Weights of a small transformer language model: rotary positions, a smear gate.
Each number is 500 + 25 x the weight over its row's rms, rounded and kept within 0 to 999. Layers, rows and columns count from 0. Numbers have three digits each. The size before them is the row's rms in percent of the matrix's.

# up: layer 7 MLP up, 384x96, rms 0.0878, rows 214-282, columns 0-95
# down: layer 7 MLP down (transposed), 384x96, rms 0.0878, rows 214-282, columns 0-95
up214 104:481494543487495528512489484540436501501467495518491517521448486496483513509469474477470523460537481434500536500490523482510500514476531485502461507511492508518503509469473520463507499508496486506496507482535519456451518512507503468479497503463467456533497487454497522449521521539530474508
down214 102:491522477495465491472489520559462509482456510486474526524487511530490487525503465541519516524526491449521515499502511495517521493493510524510454471511456516480481499453504501484487507524516476542492527510504519445485472456502529475496563531514499478544508456479536484462493521506520496486
up215 102:546509489463511488535516478470533497475533497479535533464458529514476529457482492510484447483493450495503486499478495519488489489499554452504492499483520504515479505521531489482504485562468485482502490476482528509480479510557517515538499469476487515450514473490467507468477514517469475501
down215 101:507512548486506500493478498528500450481541535518556473516501456538495519481513544483488460507437500519473486510505500529493498530489520484496475502495509477494511526535502501495467505516490472512515493491515500535516507448534542476519470477442454536461479471521534505484481501468498500529
up216 106:506472516518500456535498491528509499490488513514508511471496498476480463496489521510535527466478542458524527490525482519508533509545524476497504511511475495526525588507477529526511492499482512490462528504497531495469498505540515448518494512485495479523489495457509538467566534539500478494
down216 104:496497468510496511566461506435526485538485480479515497501500540549477526529506457481471530501484529510500475520514522498490483444494460517511511506495513522496504496516525546492482523509534500465525511522485477459539480486520423527518515495511547481483511510471485481485501510511475501498
up217 104:479493533490493501515469415484529498469550488465482519513486526473518487542509481485474496463509483480491510504468500487528519512514487485482481513559481533523542488540538478475528487514505504476533502473520514491544526482468507498466492507496474503492501508521492466554467472487526459471
down217 100:496548495483519496454517495501495476576520503472532489493538532488503465511449497521493495470521470513490482504497507482534516564524510488497494499509525459526534507498480525477480525527535503476502522527485502495489511482437518517478491498527491555473443489512502468515532472504536509509
up218 096:463457546500518537503485487509489477503524487488482521515498453515500452499492480458488487524470509493492512425477520498516487514531501460449525500510512520455470492511486509526515524485537512516539529465543503469505514490504501469465511463530544487468483536536514505490524506510504546490
down218 096:517529502491507515451507561493505466483491504522469505501512492499518560514516505522479461467505493478496496465494528488474492499483476478525455443454467494522523511507483549549542552467512519508512527466490493514460480500533482512510506465525509504498495537497534522491494543475496505468
up219 102:483505483487520500503524545503532480492471520492507495509511466507465475533477515460516531512475524503504508471489504497477452509460446453496520521506519492463501526461457517482480469494489561479475486516485519472485522453504454482504512552528494473520477515531475478525478522453501467494
down219 102:519502489491498515477510547508544492486502513550530504531483508512568518469501498493564467497509519565507513483499471481516495506540468483491508461464507512494509434498501519533496491494461545515502510524494480541517495507489499527499507475492505570541481499480491524502471519491523507523
up220 092:532540508481500473512495477513469449547500489473492528488499477510478532424458529523504466473471493482483530523524537514505504498468505532505485512506495512522484491505508483523461499494467461495450484452469511522507501472495478528509538526538515506493466512519495525455519519459480534490
down220 097:502531472490523518476501494486490530542526492502467456487515480461478553514535539472455516478506483418510532482459531480479486451504524521481501528482548518522506505483489496485501525481535532491481510516458453500508479492545503511528497521477482507524500509486498505506492522541497506529
up221 099:543448533458487504506488469493490508553513531488476534487502502475471477480498460510473523512473479508509507501506517517479535514532527522508490511484452542487565527496457521493521499502542496488545545500488521480509489512527509518529509512464552499456492449520514517502527508515477480495
down221 089:538456466549563529485517497563571487481487521494518522488506545483512457497525481524513516501490507520527484502492513547460504491503487492530527499463481504523524511496493495476506459510528495486522535465437496486494503483515504523490524483469497504521493464510470476470491526516488528515
up222 093:508488492521409519498456484539472431509501477478498469505489503505454479467501493501492492522497459490489516468477468467485483519525522491463470524495483514470527498501519511494482526484517536495520507526468514452517440489500491496480465495497521492451474506486489500466491507520527487462
down222 092:504501463491554514451479477530496548478496472492532518469502501514474537489478497528500505547511512457434500516532495475504496521492530496484511476520490503517511512495485517520488534494459495514512482516469479496527458445506494502539511531510508512484482577507499491501493465536508447528
up223 095:464540471529509496532484502466501497495515476489454521469466539463471495483524505525453447492502543483516515518489509504464482498520466529449428467504529516531491507476512509509437518504488526512474506503485479503476530533478494521490523502508490517499513509473511476503454462524479505488
down223 088:499444511547505483478529511504481489509531552517478467465493507518510517499481490434536468506505527485507535482466461539488522524530516501491509483500494504513526523506468534495474492446539508503478494499478492464492502476499463504540535527515512490493502540444494494471514503458472537523
up224 095:484472500488486527520494519472500488525484445499485545504464542447468478489523509495456487486476494475505481515499535484496429525511533486491499490538516489468507454499534490468523458497506497488467505490462490505447522518499482502455540522490526491518509549514498490511491476495448492472
down224 101:494517490443472495478518530497498455487540526501514511489511516527484553427490474541538467502512484479514519480492516527459509476515493522470471490493493511474496475525473514515473488531516481518512512515511451511487487508498502524485506518515500465545532526482460484471469533555481532470
up225 112:501449510500479516513514508508520448489493482450506488515541489505463488434513488524504518491512482491520494538476500516470522523498484483548474493464511501471515476517510497452502464483537535472483517529524559468514475502501519506502518456475497488495450442517504530463484519505479477516
down225 106:487483541509521497526494450503502504507481528498501514495484525518470482474548432514502520480496481512498482521484462481462475495504517564546485487471483475484506514511502519521492464501531520488488482465499531521503492472533534505504515515448523496452469450557498496456522523500480519522
up226 112:536516505477469492514510501513566451474527514519505501521461460500483561491510482517522499522496479511512501527475510507490484503487484523492487500537509488519541525511512465511516508422506487509526507472503560459535530515448510459505514515494463543492516496478496467483507494475522466489
down226 114:520456558515476470498533515474512487471457506504500472477453489522520560500549447497506520493508498494488499518478523516532503471510523489496482517492500510505517508526489495474529550491465497467511450464488452495500535513487546493519513518512463506474519464472496469536471483469511523503
up227 090:516526524501509534519537488508509529493524468501478472488524493511580508506485508532499488484468494531483535477474483469504506529469512508485519471540493525536474527472517490539524472524513505512540496485497482554480495447473468468470558486508490487477514470514512549521489481510487493540
down227 089:507465471493544504490490493476510543506500466501489455473545483499499498535485484477500563466495486536502496458481540527530500503520486556512509512499524496501510484555508502484539508486484481533511505510488495511525524520513460500515439489499528457438480509496461517489457533513522495491
up228 097:531554529554468517483530515495468515499476505503529490499469476502515495505453551531493527495477504530493525497507504511471481488508485508480516478509487516494518480485432543515498481462511470466493488483484461473480492479541510501499553500503531510533518484508462434519501517534524460506
down228 094:545496526507485504470513487551502508479528515502510532500509522476544487546515473479471552502518532520509472489508521493460519485509512474486465459529506461513503490469498523519515499541493490452480490481553483499513498448532536535514509497469473544551492520529513487458499502497482472487
up229 100:501487507521490510549531533505500516497509472475499475527484510483479479487533531526476522523434550490486477503528502513534516537489473475501495517531492495479556454454490518523496491560504523465515497461505497492457515495507510502517502487480533453469508486504467499526504504450451476495
down229 098:511506466516489487508477524506533495496554507528539483519522492533505536496500485528486505505494492507507475479505501442490516562482497478470483484526500456492492486476512522512423494537507513516491448478538488511479510495506529553529472467500497520476495450552460468507476475507488489489
up230 088:514460452514519511493511494468471523513499473544530547464505530525490483493484480513459488520537476516488489483496487502451470451532497454509491499490492515512491479478541494523496475479456514472510535502436512531496473483542544483490511499542500483502493529501500459455531484491505484526
down230 095:489495533492492523472530485506473493552510510524477487495515518563491532454460482481460489511482492488460517510446472504466481541559475507491507521537476552462479516492480531535488509513498488493496487501523526519484550493506482456491495502521493482512468519466517527503481530534485530501
up231 111:474512464537456470462465534475480536437514472524493518533521492497504516511502492506518471520487504458475511532491521489496516430520472531496507486504504543487525488519463511578513506481519533484508476495494533513512484498515484486525503532472508511487473489508531463543506489488482535508
down231 112:500497480530518507519516470520474523546499483476492487516490480508521443520498467549475504540531455477519524485481506520469513494533533492514477544523550497516509516498492506503496550510448483514486477544507482539497488500466518528520497478480509502503464462494486524479504553549486504550
up232 101:484504551430519467497504508537498513498523484510510520514471453504495514522483478479495501508463509482491488494520471504491536542473489526502527499511454478510470508532473475480492519505519486496510503464524515541505550439527512463555517519483517536508432469491518500478484537494489493496
down232 102:514509515487479519503530516503472496496480508536480502455511493490469492508514496534503508509519466492489470497565546530500543465527554483483465494526504472522492534469484450535518512506453491483461468488506476500502490492515520485488533500453511489513541502499562506462512502534495444491
up233 099:493482542504525569492546493472500477518506491472473473506480495492523490502519509488490438517499511502482452516514500478496546471532529530492477450505517484499452517508520524501491511467471458492527469463481500462486538491491513453493517523517538485496548531540505514471499515518473510518
down233 101:518533496506497524494477517504485540491491457509510498530514511482466502514534490501516537493508491504485492487540442491523483474510463523468491503464493483468450491498468408513522503476500452506505484505465512504471503522466527489482504507525529529480478535532506540527545545480476511511
up234 090:504472469488528558490504554490502550525500510503510507539483506484498539504478454518549507534493494525520518506494456473526468503533490524478487560472521483529498489539478505542533497510491479479497487519545493461520502456547529466551485492509517478502494492500494513515485515534507486489
down234 098:521489462506527487478489499461484473524511492491524481488444534515502487510461516476517510506495522510434520501528539509500544514483495486487499554522454486502553499546471490459547520502488481490536517471512522503467468476477454513531522484491514483507513508526524495482470474481453496476
up235 098:512538555515506532496547486539484530524532511501528513484511531483484481519548514497501514518522504495527494496449477521500537499476502516481531523473491529537480484503480486465499505471550510499489496519489495544545475491490441467496525590487468514511473484495501505521525488479491490499
down235 095:468504481502519509482543448490520548499560487509517531441551494550504463486499526507473477503512503485506546459502517531561508523477470494481503517502539450465503507509489467467525538502512506501524530505500512504481511503462500494495484513473497495498511510478486504518472495467520455466
up236 095:468491540457532505496497520545468536471469490479463484497494495491489508499503539481544498506481507481512473510479505516494511518506478456474499489567458475532527530517451455533489501470480494506451499507535526504466483452524527489512532497470478509538508487481539499509497455487501494479
down236 096:531466547497478448475490559509502476498521497516519487516521516512504533505500484455518503548507497513541530453535491503467503508529497479520510516532509484495459476515464521517479472526474467528490481527489497480519470478523539492515498496448499485493469496437478547465536495493499512511
up237 089:533502485510484514505481500500518529539483515497482506520486497481512482461490535502473481535485494513439482484485502539507561523529490503544490549517531505466485481482484475523512517491481500492505471548529473476512478477537489496528531488569479419499531495507529489477506495502468515484
down237 083:503506504563489482493530521515514539514500472446541489491501524467479558541520472527516487505494489554505486475526550518510514523517510465530532493500507511507544493487506464496474505519482532551483514490520475512515500480484544512496465452533507511544478496514502490502514514479533474538
up238 097:530530498515472492503498482462471462536534413474502483494499538478497538482501511508472494503487511482535502480474543503482458495473456494490481509514538501505495472471489488485505465538534502498509528486496508522532526531482468521525496497531505477486495509436451482510531485504465500536
down238 094:474516519495521484505523482478476491511478477524494506500501484489513514491466492476546473556528553516457536484504507547467536488516493477472516509542499434524518500489501495541512462516530498512530491467499536501503497494516574496493543505501540443522492507509496494458511518491509523508
up239 098:471515495494459485511535473472537494500471491512504494522487491516490534489504501496477458503522435484461492490503485528536487503466509528477519493550470521515464490489488488504469454466518502537485481504522525487471434579475502506505518495493515471507518518444467514533481511519511482492
down239 095:522528495488509457539491492484478483516455538496533508492498489496479485428503474501485513464518496528443490488508518494468459523477539510517526508499512514516506539490538505472517508526506462492468508514527531468513498512487530544553438488501458525518487456478484474521504505482512470501
up240 087:497516540488519510520481460482494511516470511504486511487514474508502464494484529492464501470476518486489501500494485511556497505561496536481516471514511544535511513508487494475558558458477518486489521509534497517469524520450518471492485488559471524504505482486486476514492465526445463531
down240 094:511514464493503553480519472455521520456465487491513456534489498490486529454523515512524519485520513459463513490509458510452537510473478493524531529503501498511482471483486456454500480509495480483496516516476505487486496475511518480457474469545505441447478504497510530506513531526520509506
up241 097:531532491509486503494521520521481498475482467544476486441456518491497494526490503516511510509548520539521504509486518500540564501523530521499533515515512470485483475500506463461520479461466526475497556461531501462501488476487450493515518499500494470482497522444495497483525483512538494530
down241 099:494433530531514449486536501529470492474481536516514475475539491466454483528544494512497517518479500517512548522514534490530497489464518547506535512526531511500504489488491457466521474499478516535506515469527487487499498476484517495504488536456515471506537489455485502535509540523482502508
up242 094:491511451468492477536488532512501500480540520494496522501529447499495502541454521473482504475484490535538479506517504468489485493510454497516489530466484522542526528490503476521482477470515539467493519476505476528505520526491517509539420505529533492498485479503469503481447531464492511496
down242 097:482472480531499477511491537466492511483503449463492491547507487540531500472509492496469486482501481483478523483504517527491487507475525528521485439538501547495517509451544509538495489503545514492496560504454518503537453468503514468519516470502512492509485447508516504490452500480485489509
up243 112:489505528444498527509466486484495450527510449495495482489476506482500520522495483468468486472468505491511511545508491519547481480496524517489521520467491525549523490495561550481515497491543499527469501425529500471524525483493495495528482545509462465485467492494487513481515498513510493520
down243 113:536499473485536510468444505530490471540484440487520479495470521523500523529473489507462489534547493503511501494513484495471531452499513499480466500514527531473463479472501520503482499521546511491447479461492510473527531523494493479489495556522446519507468478493501490514540489502507523485
up244 084:503563474489459560510551566499563486478555508499488498491473506464489517511495491497474445493484509498518555510510496515530461532521463492489497501470511508494505511524471493513513493484488486490524490485475527545499520493500519485502514542485506523481482478454535497481470493526512516512
down244 093:486535537493450438534482534454441523462489465442523507453544499530531499495485456504466481474464470480522499500494516542511481516508472524484483515487507527465499513469465479466493505462509501496490494476488502490488498516495518518499509519492465507531530494484502492533500498503529494464
up245 102:505465515492525522497475512471470477514525501534490514544498492519503503480505488418493455492502526506443471494521512496515520526498518486468512547525473555515553491486509506525484514514511474478516466488499516471526511505502508486495510503541473496473543517521471479474421484490523498478
down245 106:524495482500534483520529519513523504500535507495495521516488458504533501493481496488524505476494476495548529489471530470460518519486500479508522527466529521466526545458482491428520488497531459481500502472509500479478515481501456579495491444515527523481526518522517472511503529532495479490
up246 091:504463495538441483500527506528511475494463467500526535492543543464497513496487553496497496486464506507549503552486523485526470493503517468514482521541494468497552494471493516512498527527481477502434496473509526490497527490474494460467528505489502499501454489461517529501512516479507525512
down246 096:524515490527532497541558500488521477507509494476506571483483494500518483501483481541559474505491542498543466499478493490498525442481517507523487491510486512497455516466487441555525494517517506467507502507497539524505497487479472508460519462527494501526504499502490484483457462506499469499
up247 101:504492461478454503499488527525525513496538507498493553438485488499522477549475484518459500502479510493521500524494478484509472480533452513512517538490477526457476488496489500495502497507518517519518514483515446509405434515499491515512474477519470524504486526512497490494517484523481527493
down247 096:491497504507480515535485493498532493466516460495505485528519519473571493503499468516514457495487517470508489489519492517509573502498471530495526484522497515504563486510442467491464516511536478514494476488478496507507450517488505531489485438485504527528549496522495537475482502538494514470
up248 111:490518508476512540499493479477471495471510480483548490510517490522484532510527492503506485529497522500522519555493501513516515491479435558507471507467488525488490459501522531522516521504581487479533494464491494552537505499481458491511477511509431487477509490512503455498520492469490510485
down248 110:500473511491494494524474533450453495487470494519476491536552532461495515525552522448511489519489462502486488481523526480471498476522466516522461472493447507519531519465485496534462494486467489476499514504527514494477481508497530473517533525476540469522476515456531488482506514527506490526
up249 108:512522514492474516479524540545484491460530471496499535481534510501492500540508501494509509493496487491501484497519546469515454499474486492531488517538517487469483503512469503498539493513514501426458504465521510514533484533540523470520524469541486476510542527522505530468521548526530511460
down249 109:471502501502505491496509501514481535465483494512465506443545486473486482523500468498515466488507527479470508530477481486483488554492470508504516502503555474454464491490493484532488463499511550512504495487478494500526490529514534534470533452488546519505503529499512443483553478505458524525
up250 104:500526514478499524480512460471537471486520499439554517502524529500489474483504490533471506499485508496540485515510506517489487511458470506460467468479541492495503509491518501493453505516573516514523501547499524487546487503494479546509534487532481459503510472490472444520518478494508529517
down250 104:485449461486462507494479500494495506505477538536496504508536450496497471522502483408526524520496532518489511492517500509493527491514514480496460529445456492523509519508501492496514484514497496473503511492493527484472478494521518460486509512482560479546530492485535541460509458508519517475
up251 110:514497534543494494490455537491493529520527477521483480516470486525514526488500510466517508565501502534503522520486464550535503530482535465506499473506506493510495496528497561510498505499507518482526454476496540493495511527512465536520544498514439510532512482473496504522444464514514495528
down251 102:499469530527536490498479511539503492530483554490519513506511514507528470506436509518533528534522467480477476537509525534474521520489505480482443493517548554534488525503516482524486447483501528491489516526514473506522498490499541489470505479501488451484527475467479478483508471469512515491
up252 108:453449512482460480488474534513470480442507488487504498536451489501530507520513551491524495459479497473472455536484463479496531506518534530494509527553455492471484456549521534508481501481538525488507495496504544515502489496527495501495481494500513501474511492512517466494508499483477521469
down252 109:496480466494511527514473477471511512480478489471509515567536509523510492510502546471470541431483511537516483529513504498507483456526451475483518495486487486493479499476511479528541467521535534506465503555476511449511463488524475476496508522477483498506491515528480514490517496492524544514
up253 104:522470477516481478477521502509478469518489454481514492474490508462522519482511484500464535506454491517495487488482484486518506502469497473544515510472508492536567496510488476494511540472553517486524457454519508466470523533504448456547524492528466529519502487489514516487506514505490535542
down253 101:490539496525491492510473502495528474477454456489455482500489520486481501466496477501522485493483484468458475520517480441476498513529534528553540475526494551491467497482470470517514476501520492522528493492490440485451487524505476507522482512549508470496491501481468496481507561495507497520
up254 100:498462510489507534501507477566493524483505524468534532489544460533500449522480442530488479461489465519512478482492490488512483527525514475500471519517515503473513494455511466501497489512480545507509463514516500510518460469493517452502498516484519496525503464520503521441490534486541529508
down254 101:503509508467523513472489527526458483480509512546491516493486488564467507461520511500475522457493508483451480467522483513540507535532488508470489480517468510515514509487452489476519475489549474494502499492455548472495507558505513459475547518459500482515489486507488466484522520501494524528
up255 094:469531525505499504497519468420486519496487496505539514528511506498504491494471472561504505474476515502457496474536498486486542482508494518463475512528483460479523457530481490507457499524500496473502521499511520500482535516482492482499565480516525492495509492513531484582482518508493461476
down255 088:508529427498534486462463509547531486537486483481549541490549511486456520497517449493499525458504506501524491534501505481522509520499528502472499513511499492489538540518542454530482462488517498503471489496511500486509473452530501483476510501533499522499464515489500505543499496475529527488
up256 100:534511539488488487474512485507507461506504538486467522522510514482527517509478505497506512503429514512501473538493492445533501529522465493464445506451526517467519526488451497483502479526498507490463504455501484476528503494480513464463543498510488491519504496459508522499556494456513522527
down256 100:527548474537530495560519519507477513486531486488513498495505535463470453515469496505526495474499503460477495536481465493501466484531527538500487488506501498513479472458438446483521499493493507467472506498547492500489448517463505476457484487516517506513511480518502514491521495559497516525
up257 100:444472470532532485495495501500505518498455480524476476513502444488526463528452509482519518539528548512503502495514491531474516488468435511517479513513494509496506445495447487528492521524525533488492507472510554515519505496473532480543504486494497451474518525496510510500543488503507486500
down257 100:492460499459512507520547512532525486496519474535503470533487544493492503500507504501471503502509483535476473519486487499469538537483526510442492508480481502501542500503486505534483560543535516489523515492495496506513468507410533536483496523515459463518504498512498484514552504489496478508
up258 107:482507454435498499546484531492512476526522475468496500514548474497455514489495516545500491487502465521475505521533500496548509492498511504520487524545493490517457466490487487478485528497485555499512438523516514496483489475485520466492517546505499460475437510529493472484483500513493499469
down258 106:514514489478511441510491519492529518499494521474457505505480504501478513491501439468505472470509478515494566497516481501514483426515500525526486523535506486508512515502487480521515500521477520568509505484459437494481506468517481503542482508486475528459544491497511529501469486505479491462
up259 105:479478509452502529539499487511478511557499455494475510479561503469510512519511498486536509518489452511540516511485516512514518562511538501521465510476498528455500476553495495503498460496503523454501543479528492481469512526489470517511487501503515494483508510452542461468511472517506514500
down259 096:471506499483519436515534515488509535462523511498472466508515472515507465513497490541539511475483469508500544474500517512494483481500526499523461492513481506539512517529510448536505484510534564489511510500519484508500494483510505545477446474465516515460514474514537557482468476517472504494
up260 093:475476494502462529501531466484482476527506444540513503519551499527493540528469504448519509510461513518508512512517512505523514520484521469471460492493474491527478462485477549463497536506501533480508531554524476482536474503510471507533497505471544524543508490465491525485502476483512508494
down260 093:481501464488561497484476507531500487496522480494507488491504555509551473506502503461520479525538499491517501486493478536508504516482538518543507453508507513490457479495482458491540500522501487521489537492533469500487486529493504465461448498542497528530468523533560502549516488497524507474
up261 109:497471548501475493488540467542513482543513516468524498521469521505504495509458495525524528534484496500514517532490534531499480510493487489505493558536544468515500506532511520502495483517465498494480474500508490482499574507484507521504514495454442474463496544490466489483497462489478509552
down261 098:503497434529528455470500513516485514499483509453478460573487541521514483515506533518537522495519504489540535513497525514456485490477475517555494493507455493490509507503507522525526511489488462527518509546521539500521492496528506498459498490519530507457490499490508540443499506487500502497
up262 110:488466531495496504486453549504483449452498517509504501536511480516532502492498559456534473497494478507525494504479485472493545469501503542486460534521466540453509499488491517450458516498531533500486498501485515477490555482522454466515490525491499506498540504496519499484501502491473470517
down262 104:462510490496521472495465494506537520463498523495504469509486527512541514472438537524537471488481502530497530497482502513477490495487471518504531524538502504477485489508455522518515499480536517518522516495548516494496493515462485482479451530485427518446527485542454507492496480520522526503
up263 090:518469491484496499526507507520493497515474489475469464548488495464506525514468501509487486477532508522522516507513530459503523560561541540493512503463478498535474541450519513478517517488513479505431502499478499452493479529485520530501500483494494445462486506495483489513493455503505463489
down263 089:489545481498535486488490487499514471455492518470486512511519506521519510512499503548490506529500543476503493491456480463490527575491497484459495443510501514456514519526509501500491490541491497520516501489506483563450466475482501539540496533498485501510505503441484510535530499451496498511
up264 103:501518475453500522516534482530503504521510537458530501492464471485489477522438483502488465507464497514486510467507488482485504540540489515520488470452512527503513482474520526555481487470511501480501559516498466456518486469495562507520491473507512485511515509466450505481501519488522543498
down264 105:508550502545495495536488495503497527455533494477495509536481510505491500544467476493493515488493502525446509486489522526487494503510529517494486523488466506515474475475532479532478500441546520520504530518490468499505529469534495506481490484519550499524504471453499497550504522496574536528
up265 099:460495551532539552508501464520475485488523532495481515513510523462486489496489493521535517507481513483475515506442510509482505513526490484504470511530508492516486509526521498488476493435501477490503553481442513448484539508499492497519527549510535443500498499449522503505486499480534486509
down265 100:464501516501491530449468527532517467496432476488501515498511474487512517469546527502522503519482522514478514504495546537512522475508517483488498505525571492477487497517519498496559481475498480513479511508491502482485475445482539542526478497547483498511520493476540491468509500500505492438
up266 098:496478522507497496515518458503458456489467510513486547495489505508482499513520530511493486495471479452495531460516507485489471504478507491461454490500504486485531501464522443547502503507524519465514531489550502504478434541478506491490536465511495493525491462432507509459512525484505502521
down266 105:522526557495471501515531498497483520518525498475517477486435485496511513489495507504506495543535502522428518501530484481512539523532512545485513492495467497500494446484523480439469509496482462516486480548520453505541471503517483500488491460500527493464525477479542494480500500515512503495
up267 115:504523523473479486521529491547512517492508516497520539435513555513510521442499508513485476461512461489486507503512517499507542461497545510488447515497548490517462502489504519523472472510494529488503468499471483512537471536499539502539489495530485531509522482454488508453507511500522489529
down267 109:505538493508514491493517502495523466490524504511505524482496536470524557477483505571479466522526471504519512496481494504484520526480494472479425480507499479464482492547489528529497447479512446519526491460523479527492474503478500466492525489486454511489498479508470533500511489538512543493
up268 103:483503534526503541480514474452488518497499499530513558496511504455480532486535472479495510535490480524519484464482498492469500522469472505485489482466442556519503472528458500555491488517470496475516468507536531505501507460479539526521492494498464517526479523529485537530503479500476503486
down268 090:516490496509550465470477483469521527494466498499500515494520483484485537440495519545491502547509458516485498502513528489465509473504494475529489528465501494462519497487505517565536467544500528518532522469491502474479500543476523503485497526506471520482516513555519556502520513507513535520
up269 098:518520450484495490493521492524511501473478485453501504464461540448501484463535500524502488510462521469497494501478469457497526514516493480528492504484451492534538492524518511542499482474479511486530521490472488461515497492539456505459537468470473493499526524489468502445502473464525498524
down269 103:548525533524464505476528518525465495532499490533466496460470499512515492544523491533540521555547467534546475448516490480529506503513523494492529498530485497518483451463482506488498506485478529538504512524481468519496493462501493502485508502506460501526499518505547477537531505472486486499
up270 108:503480509495525553508464479491500476504503457466447525520516484514458516484515514456528486528511455513501528520486498512529538487474449497440486526518502514464473452501505504497502484492501463469457509520563467507518517463529487488509509494475495507482504503535493539505509495481541462498
down270 109:491484453490502524488515488526477460508503493468478461526520522483570523505520506442501492521438507520510509494486506476481471519506475483501488529551497471513500501509474470496511501495494508519501523492560478511545509455523520521495476511486536542452462540518492511488503492457513464480
up271 100:535533539466499569515494497483531460495522503515499492473509498577495520492461491507490479520480493471494491484508508533488487486502493554471507507452509538496560491491488532494501509545521493524517519524471508482491511551499451477502489478513491493528519500485471507465456489545491516508
down271 106:492512477536522486503554515474505528502478428490519577494503504437514480567518497493473508487516555525531512481504500516504461553483501468482510469500511481519485491470477499499507496465482508523493507535468538482487455474489506505472496497526530520532504495476505502476506501493501526494
up272 090:505491444540492481515485493529469485458488496483482560523518505465563487498467504478516435499508465520502498488454485490523509511495497477529490520508496545516496472508472478462510501484487466499479508452483462533485491489490484527529545520457526502515486506459495516467498538467509502505
down272 095:503562527504556498525525537507495484522499503485478539479548505519550512532471510485497463552535477471518480510490489489476488488502489515490503516507453538556529518530483489452518525456522511500496492515496509526481462533469501484474501503529518481470487504464482482530488520509538524512
up273 085:511480507485542523467524518499501511490491453514506492527503466503455505469463518513521514483485513490466513445481517470496477581512486476499501517509488564532525495450531542513517527481493508480534472468505491513530504524473482488493498524539494482499453499515489542516486540513518493531
down273 093:492509548466530565548481535486511502467524498524508504531475479456475484513470523473537484488514474480511508494475498537479445489507527518482495515521505486478489521547514491499517473504502482493476544468487503571495505505476530502517466458471515511456481488529513522523498488490510492543
up274 103:525506494477465454530509452529487475476487477479514491510524498548484518511519520500501532494445477532514516526452500489511536484521534471481486513531489503519556513426482519493491495506499464448535482474486501513515486541485505488515524498506501535503503497532526492510544524475498546527
down274 107:490454480499516487524490491462492509523482511514518535506483513505494508447486521510499529467481535495451447552481449458502468498503497503543529520469510473502535517466497534500499506493509488461514494472501525498558535492476478491474462545525530491491488515539458470518471518498478487505
up275 101:462566470469449512490483497487510527504494469468465470526504492504540551509501533523505488484482470470514503467466495484472519515491513464494463530528491500511492499528526528508482520497475439488496478461462566484502519474488514517497514494516456476511494486490507523514487464523537509475
down275 092:508507499520554489467507500489508542530540519507503527543511502478503450495528520473464494486469496499471519502488510539555454527456506494504488502491559490503509508474544502519521552504516473499532498507506500519495520478472532478496501472505446532437519501484500513548507479515492526520
up276 111:519557481545545504505540503499509472485485462481457546492465516517532564505483511528483520529505515490547497434484538476513533532515516496505485518512485502487482477479521529485502511514458507490480490522510531502509460494511513496536443476528468486506511491470505476475500512509483525527
down276 100:505480544530542469497512510482536513515507532498528529526472508449477521509500493503522540475511491476493475471501532488513470495523547499559485497513500509492474502465518498494579478512497472479471496511521510469460506502480529463501524531498520505457500524486493548476545499547514481522
up277 123:500503483495495529561489459497502463534502496462493529514513473499452521478519469502495525469544485490527476502486481517492539486514503493509444496488518485474528492502512557481513501476497538487466494521559538488511511496505510526497531490446472481500485433518532536500478514467500470486
down277 114:515556498517488513535488470496520517527513494497497475513526445513489466498542467509465475513504460483525504549480489514519506544530486533493467475474478482488556529486486526487533512458524515460475460523511511491458480464500516550499514508478513480465489449502514520481483498494482471503
up278 102:495499549533517514464497506515481516471456471493467491568484487520525479521460466553506513519523472539560502496482495500531516493495504489494514489481469498472472518511489507454477452447500498514514521517518544437472493543498513495523516497506535517505503499486484510521491513480487491461
down278 097:473431542490500534494489463498501470508493477477499485541514508481500433471487494535531509515499476525499499498521469499528521483508500499516511502462511477510510509484490508518471476503534517550525548484518459510469536580474458529480494506526486468520538501469470494519516505501502484496
up279 096:506522487494524504490509526499545471495510527506522530506458484513508533508500498571564462493465498479511513503498494503500509474526500494464494473467542465505508441511545514517488524467533508497515507487492505518526505513470504561495476502532545505500497483483535445535453510478526517506
down279 098:549469515464495492454492487489481474527542506513491512532516512485552500540530510489485537484467490484455448490468502492488500456504521458528491522495527500509513481456442489476524482486514511476503494446525448477481513472512501473509525520511459514533517512494483536499490522499531509519
up280 098:491500480484486505486454499545474517419501503457489464462555477508495541520497506509502519496544498473484484494463475518521501476494488508539468554478482495564470506535471511515480505521498499475522465485475527510508486511505511507496527481492486529464477526539503496537499475467500517524
down280 092:527464504501515464458521494439515509497491516511525492504537544508520524502511545504495509535519531510468491503558451494480467530495506495502475516510456497513478503475461515538489481510484509471475507534471508477490530517449522476440527491509491495483506535502472534500502454527481525465
up281 085:463522492477482493490483502514532492481544490501516492521530473547521491515476436505565513499520449487516481468494485507474532480520521509490531475479477513492514478553458514480466480501541523492519483514486515515492475540496495539567473513483499477483488478477481486510444474513507507491
down281 095:490470488524467490478514490487494474496542452557511509520512476461513478558523483519529473522526508514483484512460485526480501511551483513488499489511497484487541480455485506524532497521483510490517539492521483496526521488504490505527466528502534487503507527469519522419480444498476513468
up282 102:496504507494489532538506465494508499504497470464544511527515486474476503532521483537495448495488487516502470481501455552523537470528535502541460514527521490483487508443511517491523480511531514491496479496520506500487455489478500513482522543493552440462497502509520487483517513542528467463
down282 102:464547477496502482513493510490490489551494516461529483530478489520523491522488510498487491450496492545477481490513501499491517420508512506554471507532504504480486511547505540550544485506508489503478520472495479511521491490489529520435494523516511477541509529493486543518500465481532494531